config.yaml
num_hidden_layers: 21
hidden_size: 64
num_attention_heads: 1
num_key_value_heads: 1
head_dim: 32
intermediate_size: 256
vocab_size: 1007
hidden_act: "swiglu"
norm: "rmsnorm"
norm_place: "pre"
norm_eps: 1e-06
positions: "rope"
rope_theta: 10000.0
rope_fraction: 1.0
qk_norm: false
attn_scale: 0.177
bias: "none"
tie_word_embeddings: true
parallel_block: false
init: "uniform"
init_std_qkv: 0.0911
init_std_o: 0.0199
init_std_up: 0.0911
init_std_down: 0.00703
optimizer: "muon_variant"
learning_rate: 0.0105
lr_mult_o: 1.5
beta1: 0.93
lr_head: 0.00812
max_grad_norm: 1.0
warmup_steps: 200
schedule: "wsd"
decay_fraction: 0.748
decay_shape: "linear"
final_lr_fraction: 0.0
batch_tokens: [8192, 16384, 24576]
max_seq_len: 768
doc_mask: true
train_tokens: 82950000
max_steps: 5113
dataset: "wikipedia_en"
Each number is 500 + 40 x the weight over its row's rms, rounded and kept within 0 to 999. Layers, rows and columns count from 0. Numbers have three digits each. The size before them is the row's rms in percent of the matrix's.

# gate: layer 6 MLP gate, 256x64, rms 0.309, rows 88-207, columns 0-31
# up: layer 6 MLP up, 256x64, rms 0.313, rows 88-207, columns 0-31
# down: layer 6 MLP down (transposed), 256x64, rms 0.0711, rows 88-207, columns 0-31
gate88 099:509442451490427542460506501494531520457559464552502458497496462536497465446558514416478550578501
up88 104:434534522496451519477481419480505523508549520510552395514471487486541437482484535494474585486488
down88 100:430497513518444482508552500547521505466497452514522527425451585498411504524515493475519495522493
gate89 109:425479502527520534568515436516461517510477488437532485528510483551509543511530462548524514576455
up89 092:542452513506490517515426483498592536522503478484502538513448547558510505501562555535554535498447
down89 102:558534558461561474414519497470514470439578519474527456523595495462536518490450477462527582457454
gate90 100:437548468505457484467522528574460448468563436471554505567519463460521493513473522524490525534524
up90 105:471560540490552497529558571477516503429524483484585514537544465478467435539437475496474460442526
down90 104:503581526529538575514513533450512541477515488496525450523535532570539595486544526490467495536424
gate91 095:499488494523502560482534514456473490539504531487486619481462522484461419418468457396489537513493
up91 089:514466465460484567522504495487511538508523463521500548512521525452480492469458511425439492497503
down91 095:487414412566485412541490458541469478517475472471573420513477498501552519499501491518501479511543
gate92 093:487564527504484465542510516489526509554471475505512478507493479417513478499464562576541489512488
up92 089:526583430533495397494524521577560478480439522492539459507508455469485512481471453478543509537514
down92 086:445442517457451514560510413512482560553512543517457533539479459532531478507516525465441513500529
gate93 089:503565465496498650556465518503454571464511439505499484583540450528510491477466495484505542510576
up93 088:534415547504501380421501488513480462471470520517500535456475487524461555516491536517523472507459
down93 087:488499464533475527518490441563523540542537506508472504428463554505549518497459567524434500447607
gate94 099:537489469553538564511450454440518561517503500506464487467452488476508582532525512489537437509468
up94 097:503482529493424556516493564465494491581504499495504513529581489559536488458500460496482462467554
down94 097:526484431518522476524451485503510469428472552596513401488486509448443486480531538519437585524487
gate95 104:558420485485425491469452459527408518492503507438444471487473545568516509489490484508468496489490
up95 105:464566547458558499524509426452494503554525475414495514452497530472470463520583572546494477486541
down95 100:500534571560481506492500563482407482519555461489486481513478488522522502429509529484511503442486
gate96 090:525530504505410505443499546489531458493540518562501538450488455549506469427459443431444533459521
up96 097:484529491445525508486467493462515451539508509443521517466466520511439532575503543628463514490511
down96 096:505535427476513563446508526523490500497458476469539443560459458501430420574474495490424495483521
gate97 107:524529483497487457555499529478367525463490540483468500493454557455514450504473472502531466497518
up97 096:478536494455440476476508481479461540494508527530454481483450499484404551544525523470470571518437
down97 107:512452505490519528455479550483503486595515533508509499445491611486485527488480451562521485475474
gate98 109:498544538499529474480559498499479569532478458521573494434487510535485545511437471525455505506487
up98 092:538480524588474502531435545494500453478546513476457595497485566473435470509508489500520502511496
down98 097:528415458482526508459452481488583516479466458525465389541502490524531438399510478479555517539482
gate99 107:504522478524484449518507545580469507556502470525533527468549495438460440539447405512503441526566
up99 113:515532501526481519536494546516453502404455566477527561445483509460554545424574494466529463466476
down99 103:505480493446505554511506472541533522542468475614444501485559515493512451474472404617546473513533
gate100 101:434532486472473536500452463539448573426448545573541473440486463524487537452449452453501503499423
up100 097:514529455487564514449473411480471466499459456393475532485516443529526480567510501454534486511577
down100 093:501495496482462521444565507431423549446489492531527574603465454546527466533489477512503507568543
gate101 095:485512503558499418532504494507465462502524517446492460525588573522492503504538501517519522562440
up101 105:521523455472471518499454530546536578487477573500521506598501428488473659503485498497498494514533
down101 102:523575540481524465502593479484499476541443515476452575500560475524535423521507483496512520458535
gate102 099:493526443479529461460534503497492432501447468497528498434466506505470508505444481502571538465371
up102 088:525538486466456428500487513527453462466423483498515421467521468550518521472476382537498490470533
down102 097:480565521466594558541491497522493542516505558487496573466573451486528443524483537505513535464474
gate103 103:452516509497500469520522486527435495483473486536555539500521567428537493410409523519423509422463
up103 090:445467465513460468531464489449472485526508460477567542598569552457572465513523534504489476496475
down103 097:571471509550457560517547489444402484541480574465454550545480464551462496523566455544533568535528
gate104 099:523584553506490516477490447551461524505490530495534471532529540453460471478565487565515455534514
up104 103:365493473507564515510535429533457467508521532492464467472598590497496453580507521499546509445493
down104 099:487555529628522509427437462535503518424487531594539508588518504480491529516498479524474469503567
gate105 089:530499538480463533519496459516554561554453479505477420512477433510506536473555470525500467519533
up105 089:470496598551493438500466532478414524486532516553505537466529543467489500504458493513509522520417
down105 090:514533566616426458531469437520449468568419519458524501504502579509499514506524468488474463488519
gate106 109:511499503513481502560455520494452448499540497452524528566473539528569487459439457505448566562495
up106 094:490542530440461489452499499482552538446457473522494504508482496489511580505420567451457464538503
down106 096:443462430482467540536439534477507500562503517492405512493487504553497536487498522557532477547539
gate107 109:544549491516435533437514449481496511467552565589515459587475542463556527483484426568476485542483
up107 106:488519448480463472483536562470530429538447469446490521501544487541494535457505462505535575521525
down107 102:482502485474488485534483485500499563490570581480567502452406568423574535518541486514514440466543
gate108 104:520476473515490449503488443490517404550467458498515445538412555512510548507546532437535527461474
up108 093:460462572431498470445583490498531532469473524488460558544526543536547475515508409449472525541506
down108 101:451461490481525495539503504531490504454545521493552559430457406447471496524527452561480508553429
gate109 097:518558556528538508517408556506518462424528483505563508540448534525488555491501503519598505510530
up109 094:443426532556462497480500503468448520497474534461521532524517457498474475513460450585538541517614
down109 092:541522503437504538521484519520514557459440464403554481499495471428510490482535470467465506505514
gate110 099:518531498547542523414443552562542487464535490456521442517533513456539537469503469463516458484525
up110 092:462505567485473533535528568560482554501494549547561531538525545459501485516534511465482518472542
down110 093:438503495523500483473452466399538439500516483565499512475438500534492525520435470541554523515493
gate111 106:469478441475469456524521485508432601481487518514496522478433520467517498481477515525436516439437
up111 097:475565485501570440468508371523490464473511527527549409481453564462487494432545519540537531485549
down111 103:478444476447516536473460478471579568494419544433490560494493456437558486533471511468515513502489
gate112 091:511508492535448439483487544555573405490497516480549485416559525475512529458527446469524449538487
up112 095:527509468504509474482558499452475551492470491460525519526554566555464554477561444462485460488427
down112 099:553494567424481490465491487503526560542495466557476448537390515467459552508492397484448515505566
gate113 093:441469468477503520611516459462489481568507533545476499493442489581478490458498511484555570530517
up113 090:477470486505469500555557501504497397472567535526482548507502486545511571510443483488534488493473
down113 098:533482493605461468450538534456457559526554452507542471431488488493558480539508525561510464483483
gate114 099:474480469447458502508520541540458466541493507519471565500509567565486556544554453420480467500493
up114 107:509563539533501488447574522452504561450532462523457450494463469524482466482487580491529456433483
down114 114:457461596454481556466492506560596494502538525476497474449519474510531512526509547524503596474448
gate115 108:522545459583455520464427523540500522574580562548443496510460573590484429511506544462482530462482
up115 100:525554450477492558500523483482477493492513424535431410557474545427522542511453519493498485528513
down115 107:484522479581491491434510477575521503530464523533476466471563469428532412469479547507521506483466
gate116 102:474523461548465560510486507548512521513502453437495601468517530482487473576497531496515508500566
up116 102:482474506527485465488440440516506509551492559592545409480491497527485545498583539477475472509467
down116 103:501547429413545559544508463480504501540500502452450537422528477466526512534392444455540502493484
gate117 090:375462440534477507466569476476437462500518480479439505514497603465449439472526483518514559555467
up117 082:405452440481495448442564516456377500505513448476498488476529540483427460473460484565497558508500
down117 090:586537515489497531488451582444542504498512475552585454545578433542495481507483528465470476501519
gate118 100:474524529522493421550507462483516548505451469484458519517451588411513489467507522538529512510544
up118 108:542499521497445534485507525481577443532558591493482483489484517463460481506507458530563517547488
down118 103:514470459534494491542521537477438474444437531509502465501526489469521460464468532498465495478556
gate119 086:418558530504508493511506530505516509436444494529452469521490497577527516476455486560481469498525
up119 092:462513484454538476452560523509469536515485474502459517432572474585488491523501507521505477437522
down119 096:483453440450555532574514463488527501447459498493557516512517432493466430525557484510371486486531
gate120 107:490474509482410513453463491454559451515493510449480500484496506517583460468480437467455511591430
up120 095:496531494489446559469478498538535437526528509538513474446546512459579527512491514464503548554530
down120 107:505504581465500518552554499512468509473433529493475525516545513486535446571471509489572499544514
gate121 099:538514499502472411464441483460505488511510495502469528523503433442512482537439516509537506530541
up121 092:473471510555504575515470469585583464474504501487531444500563518502535551512558476536458461492438
down121 098:515523536450488432467459548523451455525466523495482477560509535493478470387517485548491477502515
gate122 104:534566515496428479527483583585471513490476521484491521546497515548539479495560546532428522467550
up122 089:588525507495442490526543494584526495484533499506507513532480485561499410507487557508387549443567
down122 096:504429429443478503488468468445485493500504459472502490459560408471405522463510554481520487467465
gate123 105:541509512467478535464475532538537562497468605527551470563463488574556489497514503496497597551480
up123 118:475505487529475525476496501471504507526458462465465496500480481547402536461536437437511552520514
down123 112:481486522504564514560564555508501518445527479416568550417508519484485579501502546496512587554512
gate124 096:463455531469520391476492495484447497496501491542561510518521523512416536513530401529472479530545
up124 104:487498464465546437463476525494494556458488451532462440482558532507518477526496482505497434431541
down124 104:590519451505478536520491464474451430486502482473543537522475492469490486502406484484486479512533
gate125 101:486511510479572459538454433488543517577513504509478536490515496493434551526517520423587479513544
up125 097:489512586502564485561507490511472547428461534485480530485545530495418538577571513487539575530497
down125 098:495526553484506517480561538530454501544506498495496545434504437552520412525469425519493487546464
gate126 112:515504498481566553484489438486485508473545507550512479536449576547486581482537506456467550498522
up126 107:529534524473459472449558547504502541428469512551492492556550537568526503507484534399520518465508
down126 108:507509506606511426486523555556528513473526511526557498543441512444483375499564544544499554533475
gate127 097:590549533508497523522430469549473461489570465509563514512531459546525576462487540424515505510509
up127 104:448500533470509507517529454475537513534503503491502534455528462456469430536477480436427478489561
down127 100:584520605485541518482539519435502517498436531473517493466395549481529541518468462516546522592484
gate128 107:543531520511489470533544416436479498522508524484506561458504488510508510577559438521474461552569
up128 110:513516524457501460481508394460441490493468441511485559503460597517482491508504525539471560499471
down128 102:439463576499460541455587496588457476513522518439478544455421528423448523526540499481453461503511
gate129 095:525546570488594484493490522537567461464468476517529495582513446505492476489419495520501518585533
up129 099:477515471552509492464502444502509539536544514508538499580501430514464545489497485506572524498479
down129 103:481547515523465565471473499538479496519439522491499490465486424436441493550584493511488557477461
gate130 105:520518543500553495441458483494519557482482553553522473503488537481480597486472543442445575543540
up130 117:479511568513536574504487476444456561527509465498532500502445546522452440545478493484484588457453
down130 112:497444461520502508493581467440552586448435415537482495450454507505498601516531499509498520573487
gate131 092:448512465505462573550506402518498534502462569510465494465517529478537450509571563519564507512582
up131 090:553527536575502462474486514484540453470498403428519445559473506496520469559503433575522457534467
down131 087:477544497489517554531492550482510491577496504454481481436490541505468500475541529396501511545494
gate132 103:556493500520505553523415491587515505491515506469501470583469555481555501506527510561512548565416
up132 099:498464502571504471478525456518529484438497475477532452434537479507483473492464464451467506439445
down132 104:554468388532548537407452507446465549507504452462479525502496466505433518489519459454507525420466
gate133 088:515509510471528468566465564536496513479458560536501457568433513558519487481458510514488484534491
up133 093:491504562505494462462501509467521428495543537531565519508546482546546418514476502558503543516516
down133 086:495495462524510501510464455529470566481495481562467459475433510542511558499508498476478468495536
gate134 108:497475568495494519489447507439462462533531439417535459423501544466467510508519460580591476512542
up134 109:496493584520434494512464566404496476484598473517528563550444490424488504489482502472461451483472
down134 110:520517476456485569481568464426482539473470507554538496491466473512563542535501492485477475462462
gate135 095:517506453415498544467481488485498484526538548473473543516500523514449559422555552510425446517455
up135 102:512478527587439511488538524491559464540494423471498497405468551576487480531570504448537481462509
down135 105:453568567557451535500537470535485469487515515514508485507556560421494496455453518565447496490491
gate136 104:515458461513551496476451514511441451493521480467456439488549523520459457503470459424466556510482
up136 105:520479465559512553566523514538507520531463483478466539528610474504527507544435470489539456424523
down136 102:463528528494494426500546522448502538465485507511483549533491487503537439468519514496496487498511
gate137 099:481535574512512513495473542545452533490479512488493473498537549552518522529552476457557481455440
up137 100:508433473403456427567474498478509521538514464531519515477489471470491498485483520473442466554528
down137 109:425475522508541411510513483481512466511481546561491551546537515537508504490522461466398495433509
gate138 097:548466484446525473504477535427545485533484470540469471542458492551577562459545530486426494537568
up138 100:586545531415526532490497540443576455469511509524493501528516536526528536477515503501527452580496
down138 095:463483429490553453553466522486461587483462470498435480509519515547500463558491436498434524464534
gate139 099:459545545548511501465510517479522513464583460492413393498465443483585524518477515440479485576512
up139 112:514470493515519476581523529439530497552449525536516529499484430473490591501474525489557485489562
down139 109:475466548420498432534560483453408479501528617433454495463464516494437452485471534502486491487470
gate140 094:538548541585514470527553500521493481567531431489493526465477498515464455487421515498438491483518
up140 099:523512563504474519446502559543464572481537474564470558509481491533545539521517521539403578496504
down140 101:508545544566538519472495504545558505518498455495475582473500508522484494473443558467509571494518
gate141 103:511522507417460486464525505470507481485568486538453493536477504520546533490501451421553527487448
up141 120:512482487522495469461474474494504383549480525459569475515529491510461505483522491474517515555555
down141 108:437516537466574463490536482523544509550577483495497483515518539523513388518473507508519477511541
gate142 090:438422489484472512474533513465455483508523494516495439499491521534446449468478518456554554446503
up142 098:523522468466565558646531438468526450515510522485515498526462509501539530538503474540494510562519
down142 095:567537508514514461472495524531412470536492418483386472480549519467544503396515516536526494490492
gate143 099:568558483436476461501437526521502536581455500549421535539404500499532473497507536537492475442534
up143 092:522510494494402522481526536603536528469512530534472431505513496565577523470466518548437440429516
down143 096:545535493417508525488499526494489454493490521499503481505435441449484460481535447529431534463545
gate144 109:506552496514548554532460472479497505522452524549453496483485480543537532440489544509559428526451
up144 105:493460540493487486444534491475424520529561455520465517459595449432465541532552444484485498488536
down144 104:499519473503528531502505520503543512422521481526554563408435477527482477443462529467539506507484
gate145 098:531526455463470491479522486516513428485479503463511550459558483519465549558571478476526520549457
up145 092:490491521560496447527456560592507520558516523545476496551498504515479512459546473449463515518516
down145 095:529499499505455556474503501505510447447447536584482505507492405502559456462547520467485489473521
gate146 102:490502550568513554506475472512530516456513447486461497523518512485608488492460559528512458462500
up146 097:532543469473513466495481510482606494471535522488511484577438461551466524501421488508537484528528
down146 094:489500592587487497447550523588454510468455514523481530519549525467559495505485542526423451484461
gate147 111:546447564511494559518505532540525457573491508559546501511509481488558485524539535502505486414501
up147 100:456485573494488411439469582496520495509435495505551489479521446474523481540584531430471565467509
down147 100:464497591548491535519537443435501512520575560527530606525477464523499471506522567574466524518530
gate148 109:531523506539512553474475474556439552527425578501487468564466486473507583535541548521490494489535
up148 108:536536568544550448480488496489492525539453535502483498581500493437493526458501490532506489522486
down148 103:473574528518489450508520495410566524408443502480468500546517568479490421526464543494528461495483
gate149 095:518451493494519500592512506552466563491521550501499555497511498481511507473490528533499534548524
up149 101:524489488522535555535453521509494514444514508454489466390527534524477501546488496503545563491507
down149 093:496532476504525559418507537514519475482448476437511572493448513525425502479486489502506368459475
gate150 101:436451530505494441522545510580515508594524510480486505469454564488459500493442482512465535513471
up150 100:576518421502410507522477507506487467506522535565456559454514534513499587467518497476482557518445
down150 100:503606548425499514441474528512516520507497516419506557528470505476464407563494468523511512512476
gate151 101:590527440443501479544523520509506536593517523548557496487477519498542461464520539535517450514548
up151 096:507578480481522495470466478528493449520498439476533455556590515438552483459544524428443497452518
down151 101:480495530445551579507534576514496468451449449531518499478475512485437385491509531498435464509489
gate152 104:460481544485464467476505523512478548510504478584513500513517568508552532448451568493468509467424
up152 103:472532418503499458585547451424450449512548563530490518482518473493473548487440475518520446488523
down152 095:515508405534511505437509578522421594517526502533486425493432509525551502513531428521480563487501
gate153 091:510449494467541517583504527475490563481441440508512560509540490492490476557475434539476390471458
up153 089:480455426471553545601489526475515519505494458467431561503613525508435485533549473495473489469488
down153 091:521542561541491528607553566501451474488469456530491496522562491459520508487529528511519517458436
gate154 102:490450425446502519511481421465517494431498543491450454477488504540565532483458516480464415498548
up154 094:523573555547440504519472576542506465544534487504468529484405480571453445435515464499457550477420
down154 097:488469582477469479493540558538479456500482504514505475508552468471588533547527454495494464581552
gate155 096:464514492452508472535501493433421565426479586579519500448520551492451508430556489481436488535462
up155 089:503455454535559566491513546494495480513476488463450543511540505472454486491392449470583530506554
down155 094:455509556445383525500467429522530450483461462582547461528537545517438478538476498491451496491407
gate156 091:482418500508509515496522517514512498476490418521497480434501488486534503451504455501549553536495
up156 091:509474500552538471531526488552527488423516545464491431572475525608496503518461494552563480614510
down156 089:479539478493519513459537432513484577538501476491485610473463521472512502495552514491446548503482
gate157 101:515505493495505500488459465550492537504456470549500521515445533540592491572501459549456561464544
up157 105:473525458517475510511500485530464507549492501436528427510518536553460390500470470472499519496503
down157 108:485502499422469508513467532536552468511510414499403513514522546600547526458511525503534503516529
gate158 102:496498527478526480426488451456535455487509466534474451475518483441513510436552478411459452453479
up158 097:500501511464472576471493482539504538430475570478426501527515533501516511532481453460480529573538
down158 101:515520480590548486478529496576443483525525478516520482470459462413516480469483488507525518474413
gate159 102:442495500487519483498523454537508563491534493464526564520541542481444503557446528487473431521457
up159 103:536469562491545431436467558485531513446513481505511538520507559399512505569506505547461426417494
down159 101:510535546522507593520524523494474547548554479561485539547464483553506513424493476484503467494519
gate160 101:449439459484532463497487512468521547505576549573488494606428473478502524486489481551423499519506
up160 093:470473530479517515573446475466491517523496556604499507487477490483504494531551512477467493486450
down160 086:458464546458422530478506548486421511527505490474437552527504482524440525516565467525555539495536
gate161 100:448544474436537504496510499503532484472524456503463509535457528464559504495457493553459527404541
up161 100:562543473434555531487533485453495540464529572480467581451475471474413532518553446445502515525509
down161 097:450488472527478473527401526533410522482548553553545447459553483502475452524550533542464541501515
gate162 098:469527532550512522494478450456486499486520459543384446506478513425442557522513521465538503469434
up162 096:482491444473470485467542520535408517463385518535488528456525503527452472457491457486488473552456
down162 109:457463501481514453472555492474508501530551500473523496436568556423525503540478481472468548483474
gate163 102:542497513483530483523531455418492439545506447450459498482507413511506521509497504505495443512461
up163 101:515514627444505510501421509494432528432476502479522525530489500490524495534549422475534544589521
down163 101:474499487587518425551528492525615559450435444485518494477527469497435498511443551472446484460491
gate164 093:513493547487555437495439450435445489500523585503458490496529508466466521486594529532446466491507
up164 091:500515552529540540509437460483498495560518539479522483533529493525494489536550574518427481477521
down164 091:449456458472431411490524522461528501490529476523442438485552525463533493456500515433474542523528
gate165 110:486492475467529461552486479485509535486501474509544523523455572494433488510375573477459514454477
up165 107:537460439483551475536524462470452590489572528531460520482521505482456558498548529498524439467528
down165 109:485544474434567551455514502500485513500471456441496524498484461466396517431523483466493540542511
gate166 089:512521546480469474521514556438514553453542512508526557497483512395505496527421519636514504490502
up166 092:507483498534532484409479509469570466515503496517439493504527537531588488482563549520490468530545
down166 093:461451487480516472489555442524437545554527398450545512492402501501473551531508475554468513463496
gate167 106:551516527485475445481448526439534466482526495489482493503531522517503496516536434483433476520473
up167 093:496538462554551551487617538436551454495502494551523533461499548531467540542520546563505502510474
down167 095:457431506458552452556496517489557505507464520477515548554548488501555441504534519463545506503564
gate168 113:498540456456443467440532491470497490501468434551497494391410557466500441520444501478502536537554
up168 120:458517509531493456519531514540459563495481456515501536527564506462513518482544418499500472471537
down168 105:548604562509484538542582455550522462488514515447515488497481553440492528476495553532439505486566
gate169 090:490392484509512551525506536496577491528485486480475564492488537505490478443485436483463525511545
up169 102:459476533526462530514501518560392480426507470479460508525505540504513470556475507482491548550541
down169 096:513522499530547456519471470500493474558470500512556439490536574460411491520523531521504502594535
gate170 103:475531518461431424396494469442476525479448488569478536477507457465516434499519508425513435534580
up170 102:458491517513420484533455561444498523422502477576473475493373476505508512563462505401512455503488
down170 102:511578479476487481498572474451620517505422540524498541537503420500512421510517535468537488453507
gate171 102:514505495444451522548540493523502431542507522501436528471466546530517423487508491519521615542515
up171 106:494521467488546482510466499484437486531515535477546508430480548493525492510564498474458510455547
down171 106:488513512516434465555518545524452530491554498484486449456526542521484529480484546495419515389580
gate172 105:486522571478446545516513472469473468563542434474509498440481533572476487568487462429525563484472
up172 110:492473501424564483422470447496472462430501460510478459597569475503518561457514419498503533548513
down172 109:537496488551502517392481475487508539560516502463456503475465509486454452468528512559518519410489
gate173 096:520545530532463514440504486458490525517540491549462458489490532505547521458430532572435561496507
up173 102:473556510508517461477411474434487590444554533527514523480506497484454515496440536520426480561491
down173 106:435461549500528526496513568541461565521459462532550468501549563516486531491528523544565457510628
gate174 097:567540483554447377460484511543484482562497517516553472462506525474520497460480514586466453486486
up174 111:442445539488464501505512536510482500432512475531426498433484440524506485512434536441481557555538
down174 105:564560434476481529465482473559462560533504523525586525519456526578551487503502396501483486479519
gate175 105:524499519551441550435485421476532561501541505547523522536541524523503529491490536471448493485506
up175 107:542478544491566449525422521470510465543479460476582531462505446539482475454433538577485490494490
down175 102:525482446388505607475412524491500565522495530507485475564595489526547521507573446508509520441494
gate176 093:494579479468560598513547446540497475538492487462537502545509516479487516537553516525519528504562
up176 086:540553491502508530425597452475583414496518467479430424465497494518491460457571549473514534517462
down176 090:429508488493521466479484504485469514414546497522540529534445460505500460462560463534500550448422
gate177 094:579454458542556535501477413538526464452454524471456488481490548506509494547562472473551464506542
up177 091:449482515570394469511469577435499457571560516495510496536504494521501524448466488541497494492501
down177 089:557462480487429532531416499473533555512493486462448487486551455529506512577484504402494499518445
gate178 097:461526523525462506461484493511498508478468584535520451467454471453493485457473500528441512522570
up178 093:426466523552381496536511505499572482517498535594567487513463426439519548459423512447464505533486
down178 094:419563480476482472467528468494508461414479536416472516523574452415456487481451508539522490462487
gate179 104:485592526510518478553537451524431501519503485514519452499574567505440520516551510488445522470492
up179 096:572506534478492469503493473484556521573442531532479496483423440481573519465486546512525432508476
down179 094:559553586436501511508435391535531535486543493445538492488511519528416567485542494469526497539484
gate180 098:530516574500540591476519529531422507554506473466504577467514545464523556493430502501486477519485
up180 099:489475440465501486474512531519503505455491515534489479461533487454488493446457464482516488453535
down180 102:463472489475487475474515470413526494458473498483533614453391530536536592548516528475479522508548
gate181 091:513473532486528517456428493556448534465460507467479534482543488549447470478461454481575465449519
up181 097:423517514458512494478504501465486416581493482563491438536486503506490490474489585434532489481479
down181 097:517473449471492527477483483630438529576478525545483570555514542546508436504524490559517498450539
gate182 107:463499498505466438517415512455484417490550516492519480536428577500452458453454498449473525541519
up182 109:498521528458548490505462484498614382520529542496483478545491441530487509523520570573520493553440
down182 111:468472519544477399530415526434515470536510488457517459484444533487492497485500467490484543535528
gate183 109:485516469456457558511516551491506502495549435471505573526470471485507528516467554514474491556546
up183 115:489485471461465549497494430543522489426487479485523498518500550535491545533436555526454527507518
down183 116:464495468461493541525556520449553514495536506527552521512488477470555546520532507432448466504569
gate184 106:487528504520460461434557472533456489451477447483427501561505601471502444526499450502525530537475
up184 106:464467507588475483504522526509427540532459489498451479451535497488505518469447440527552537533439
down184 112:472493498442493467540466474416452523537559517557477446486510480471527508507481459468514494528554
gate185 097:441541459526472561459516439459542528494541454529431497435509452522554473470506541503523471498435
up185 100:453508507556454523479455481420486519438532452522436472468459454550567519483514489476562416425549
down185 100:534468452551489551490422538490479533580506465527526475456533473437435421461471503538470507503473
gate186 102:500533520453533485460416519458544510528468447500441404531507540577543550499482507432556546505528
up186 098:524520502522607528452461476491526534509465456473469461547574519439538518534469541511542561500513
down186 103:512472506444549509567443533472506546516475448551447501603552514509533506523476477468535506491406
gate187 099:490448541453464519499414531478458574403471465524493535491492535435528521462546520515498452495435
up187 097:535458535433472515486445509459481587462471472493513489474526511477510532432550507541477540572460
down187 098:432490458534502523535486462536430525521496554522571461480459440503491447463552529566557489471502
gate188 104:503509473503506524591519530501540500521431523465572566528435521531455406477441539552494513577502
up188 107:503434529524450562529555510543509438506465491478471462545496534549551528525517542563608510447555
down188 105:505466518530523545447487511493524574531523456540499436587561474556532495534516505603520483437483
gate189 096:533561515492511491525461500544408498512520519484508505518485557501490532551525454484541454536605
up189 100:517453574486495455554438511554482485459498509486511582522519500499520558527419480567436522552490
down189 106:484454482423403555467503474464461528449499492509525523506502488500476466448464502539587419524515
gate190 099:512490433517490488426480466506497390430488459495467500485469487502588488444528450495433381537539
up190 100:468466449539484458485551412482498477534518540460563477546533465521442514517407487502418564500451
down190 098:510521466561505546417472506455509515476456490526458483437427503500531488443467534489504472568493
gate191 102:480540450519433417539512462503493428522505549485540483479442524486504502498535497514604545496467
up191 106:491458513517502508431546525572515546398496464493474514601607499533507491496477401493482499492529
down191 101:466496535444547483567460489515544469486518515534587490412412492478516521542570543451460481520508
gate192 111:491473511528451500492479467512408454545587531527507443546520570534498533512484459465488529458533
up192 104:464440511489518470573443478482541456514464468416447502519474532552519518524583464547462478496503
down192 107:526572464472415526559510575542511503513498523491477571463463517540490532414475528565459504573477
gate193 102:493539525485454471533458513535504540565507466440536490527491452415460569424475489469475520518621
up193 093:487463424559528567521564484485441515507463520481511476480501551483473454499557447479590462473544
down193 087:545527564533516441491521587471492517449449522554567485531496538555488501542470495497562457558547
gate194 093:491579543521512531479435549492450497493512578547564509510422547496489501477519509481505476583497
up194 108:484487502499457528492467487517471479482455449495520488436492505515513529555515497506519559477500
down194 106:567505505494530437462482479528454507457492475474479533551446507489508513458577536548560562539532
gate195 104:459511530437573525464478438529498463431502530488531477486519532517630567479463499507443464472463
up195 111:526520519551557580480506497498530558479539515505396497485451529547494455457509503493504525500459
down195 109:543574507518489434503518514535540554449452439576515480454530510498491509493530518505526456501472
gate196 103:485431410571485538475476464556522462517450501494493492600483498545552530460497549480476460498456
up196 091:437532564512456442488453579546551580436596481474513465509524533487493452477450526469604519553468
down196 096:451516563492497491576434430529560457448511548521526481433518575522485498500527496498499476551509
gate197 096:577512502450521470478451455452552504484540454530551508450465464544561481503456502502445425535504
up197 100:551469522527497552500497493398560525573432440522499531511467514460539512531527517513426555473482
down197 101:535534424456447461546474523506478553516488560563516532486535502517548531440509517539543477542454
gate198 083:510546455522489501429474457499468503444501508496471392537475468497576520477464539432447529422509
up198 110:484533509519532549563451516472546497504450432523466551466416540532433519502503535518524497530472
down198 099:478526527506456442540501553531489447501534510559405460444517540515566521518453533497578489475508
gate199 098:512451437473459538503509578577498506433513536539572495475503501514521540522425456494477551550536
up199 109:502491452433430573491521559506591496388487523539460493494504495495524518537540498480467558556544
down199 100:514484557548570526533530562523508459519502461524536509553528468495463539532505498447534508467521
gate200 100:543519489514473553480477495427592484550495553526436503432449432555476539470463479450479527485517
up200 115:497506522486519479495475514512491560472494522599548556555567572509472529573480467472438479532495
down200 106:532515567412506479521538513460532491488445467482480479534484569488539495395493554530559494542484
gate201 096:465529435515510560413497456531557514446525558496504555492514531463575510481500521466589511466499
up201 090:612521558452492440520451514475535484488551539506464468492485563555389487458521477480512561555493
down201 092:425484555459470515567574469556493476479473472561548466450533548489543472494523495472512476526461
gate202 105:456534547500433594470494572516467536470512596511505514434453529550441477517520446529483563568536
up202 106:526602496548542439517427514438528478462486505473597451539559538452523533512446493511435529494499
down202 107:514553477537493498506532513594521528492489448466505465503456506472505501491429425480443403541432
gate203 101:484444422570396505436567467540451554483510459481538491549533511530571529508501493503504537560510
up203 102:512493500556480551484490436470531525508538482488549440554497467541514522577457542485498455569416
down203 103:505513476557478468513533514504550483490448579539512486460547421554557468413514564512484551500555
gate204 100:471452551511503485447450482488552501534557516520503497526521462443570555442471483498462464514505
up204 093:513490453436473423512547483477490546482497476459474533578540535448514477475484470546412498470485
down204 094:437459535393539570436509480498528475501545545509493424539486440503525477555527468527540572546501
gate205 091:485518460516425499462517456515533430488503508441436534476582502566472491519557464478530588560508
up205 084:513519474434469538436508532607499453579445461478536477512569481517532506610532491487444466449523
down205 088:529539450558576473512507503463528588498484485550469550575501489503498478452440530502521500540480
gate206 098:548479469473601558462555496505499503500549508461553464570490507473503517527510544429498454519539
up206 110:487519455415480497501503520404440465524508536515421466539507533495476436417481431531502469455464
down206 102:568431482456485382514498478507422589445491494492492484491479514473549520559525515451493480521542
gate207 105:521559472439498506560456553510529526494612487506542554487444521500498484523588439468549506521566
up207 110:500482491479542511504514468464441471493468463467490511397469495596448532449490489472576559537467
down207 105:617584522521479463506492479433566549532528490555459441534525503486475522544473508519528534491539